Part of a small language model's weights.
Size: 2 heads of 32, MLP 384 tanh GELU, 1.13M parameters.
Architecture: LayerNorm before each block, attention and MLP in parallel.
Training: a variant of SOAP for these matrices, 87M tokens, 5031 steps.
Each number is 500 + 25 x the weight over its row's rms, rounded and kept within 0 to 999. Layers, rows and columns count from 0. Numbers have three digits each. The size before them is the row's rms in percent of the matrix's.

# up: layer 3 MLP up, 384x96, rms 0.141, rows 226-251, columns 0-47
# down: layer 3 MLP down (transposed), 384x96, rms 0.124, rows 226-251, columns 0-47
up226 094:507521502531519514520531472481485532494502474520486512487484521474516495524516482536443535470513492486502485468532475502531502516479502512505500
down226 091:493511511452459521495466523534519460528526538489477499532503497529497528502498515465524499519541464524534505521482510494490526498491477497511478
up227 112:511471526500481475528525492501496500441525507493555498493506500497471510484485520506460466540486499479502505502558544465500450512447526490462516
down227 110:547490507484499492482525497549474532509539520531541526530469476511468449519512479480488498515503516493539555511520486512445497524522479480502554
up228 097:533511532521492477482469520470475486483541516498520480518518514485529509493501474499475538488478544484504480448465484491470499539525465531495508
down228 102:404473492502495490503506485490510509514451483490469517455472492535503510524505522507522488530476470531491505522507501496516518488489525466502463
up229 110:497497518491495516505515515527484544515484527501477502473508509486505507487495511507474483526541524490517464482552507442531491528419533479475517
down229 120:528470500515513520542512542501497500481517522489486506486527473514491493490524492504489554509522572496488481488504520472491485544472456479460508
up230 117:513469473510505521540492457483514484531512515504466539516542549535481464495503520529469547465504525542535482468494507480526536538456481482484518
down230 109:511502483529526531504483511497509549470482439477513502530494478448510551498505470524476493504482504532403478530514475501537518486517555478552476
up231 097:511506477472544550469512504454534482524491517497515484509526511475519482509535503510512465500479481476462527473484501480477471534499490490445492
down231 091:506506488525457476514478502533497505486493451492493519497488511529472494476477466492465511510523484500517464489467483536541528513480489486527483
up232 106:513528555537519511483499523494516502492508555492512467483465498480449479507487511445551504510461495483504493513465527514481484516463464508530497
down232 097:469513460476507481504537503447519506553471487477495512497537493515526483506487507477445525497507491512463479463551502475506493511512521509501486
up233 091:486484546528532509496499523490494501434565477488508521509497504502498500575494507495526463475515521459492495474503510456507461517476517495508491
down233 095:439495522521512509523525471527521507491493522523479473419505517530531489493515487516487466487469513513509507513514467486510480523547542536487522
up234 111:471524554567522512502512524469540511446511483451480494484484505469466504530504498483481493522505482488490512432484468478491520501476487517469481
down234 117:463478522552539536503533507490474553441499523499520486502487479455503522529517507500502512484467506516485475482506502492508490506515531478463493
up235 099:492505540524474474499508506529507499461527444490472467451477482464492474493522507476472493488511496465474554490482493512522470513495505503513522
down235 095:566480513437479505477519533502495467495488493512423505480503489491471497498471492468505478510439480507486526479512514456486488492524530471497458
up236 101:506506501527540505487520544502517460459522468491507540514509488518517488534512508517487450534510527477491479477544501428520480515495485519458496
down236 103:455500533524486504493495465469539471520496485450524477422474497509534500523500489524525483454485514476510467494472459547464486515491530523462497
up237 087:504489527519478505494490517485529491486509525489513503479485511471471504520470469486530500593525501506486503500498529445500521505482507524520489
down237 080:428491472476489496494480515569516483563499480503461522494498486520533496466507462513518530491513502518527506513507531500498485519520487503466511
up238 104:489443478507495467518479488501482478456483514509455528512504509503451513512515458495503488482513543516542525513470501470467529518491508491466488
down238 086:503511525500495496471526532516507494510510487500535500519484516505526462503489529508510520521539465475482493498530484507509475475507486506527514
up239 113:505504482497516518542481481555457496462492563442510481479469476521512524517496500568501487506511466500506510496512451505524486520470523460482498
down239 094:491481536441495518481508541453455473522501452502489525521493520451484469484517505454508487529498487513531506495498516559552524510540478529518498
up240 089:524502539489508498456473511533543516518494550530486487471502519471499486491474485482506490541516468462467470515492461495513494511477545507544539
down240 098:541526491490528481482467488556528493522529518482505459487489504465480497503478486467457469530523507498490453515521442469510486484486529516549502
up241 106:465492525535546502488488486496493521449505509456506501516473524489476493525511510498503480519462549453514492426519474517484522489495540532491504
down241 101:378473494557525519518499478484499513524513505500495516461503492498516505490535493509486506517491521515516482503493504489492518507514499473477509
up242 104:527481475537505521474503496522494505576501470458477564511556513498501517536526491530528512493512497481487489471488467470499510549512492492469511
down242 096:497483556507475454491478530510500518496488518504494502486467495513491516534510532539460466468473508480505498537477535517529488465487515509500538
up243 096:546516478513556494496499488531478500520520501535552466466536520518501524539520508486466458523497482519513503482529489480519509513525509485478496
down243 095:472498492468439477480517519468535492493513496488466512521482471564509485478530505510516521482503497471484481478524534491495491465496455489554486
up244 092:524506501494500494501514528454470520478523477488524523505530531500533528513519510501474456487506534474521502487537526498508518497460492554480493
down244 092:501482578480488497518495512451476517508517536518546503502503521484515547525504499516517467528485533545481550492536477489494497452516491492496478
up245 106:479510504488505498474512517471504479449531497506504504443495513482482506482483489514455455506489517460469522490490526479504471504433496529508519
down245 114:468506476489484477504489504506499532497563485467501477528479558500528528508536490498507497482491506508541501534488521509528459469508464476565467
up246 102:540506496506520488508492519512498530529530532492516520485546505541555498434455534506503515535512504491490505507529523471504544532502500542486518
down246 112:512530470494488479474503522538529532486477507510500471491521477512498487525528502552510467489505446516525535491528532457471524461491462457531502
up247 093:499475520537501530487475470509524498473523471509497513519475516487472512536507486473540552513524516501479490470473482510479482494478511527491462
down247 085:507503522492504516497468520475515541460545545502549511496512479459518508526506450496499513476477496508487477459479510516476494489524517518488462
up248 094:489476494516488455485504494521484497418519445455498506529489498497525490520497492516474491517493525462473519479535488506500439513473500464498502
down248 092:488466472471500578522504517520501518509517481499477485520519522507516526528522535509497491464472506476531530535527489470448474487487525473460528
up249 100:523541502495511504557501487494514483485555509477502491491506502503531486479504543494454483504532513448487524461507531483510479448449495509500482
down249 088:516482509532507495447525477495495493516466505489532513490503510515479471498519454511505472519501475513526470508504499538490495541494513478510504
up250 102:506501502518497505499527519497488512466554497509475526461540538514483507489480507526455488521515560432473524516506481465547501471432487520487456
down250 102:499472488483481487464438539524495452504534495520489481534514508549503489487533507517503533475461479520519503501526509518527494465457479474535495
up251 107:496505503493501455517501487464475516466520523502545488500473531492471517498494558563437509494481522504510493521550514463494557509477505491484521
down251 102:431484471539549462494472529522479523457540510499485466487511503483478479505530523458507535489459527521510470515490499464485518520535517495485531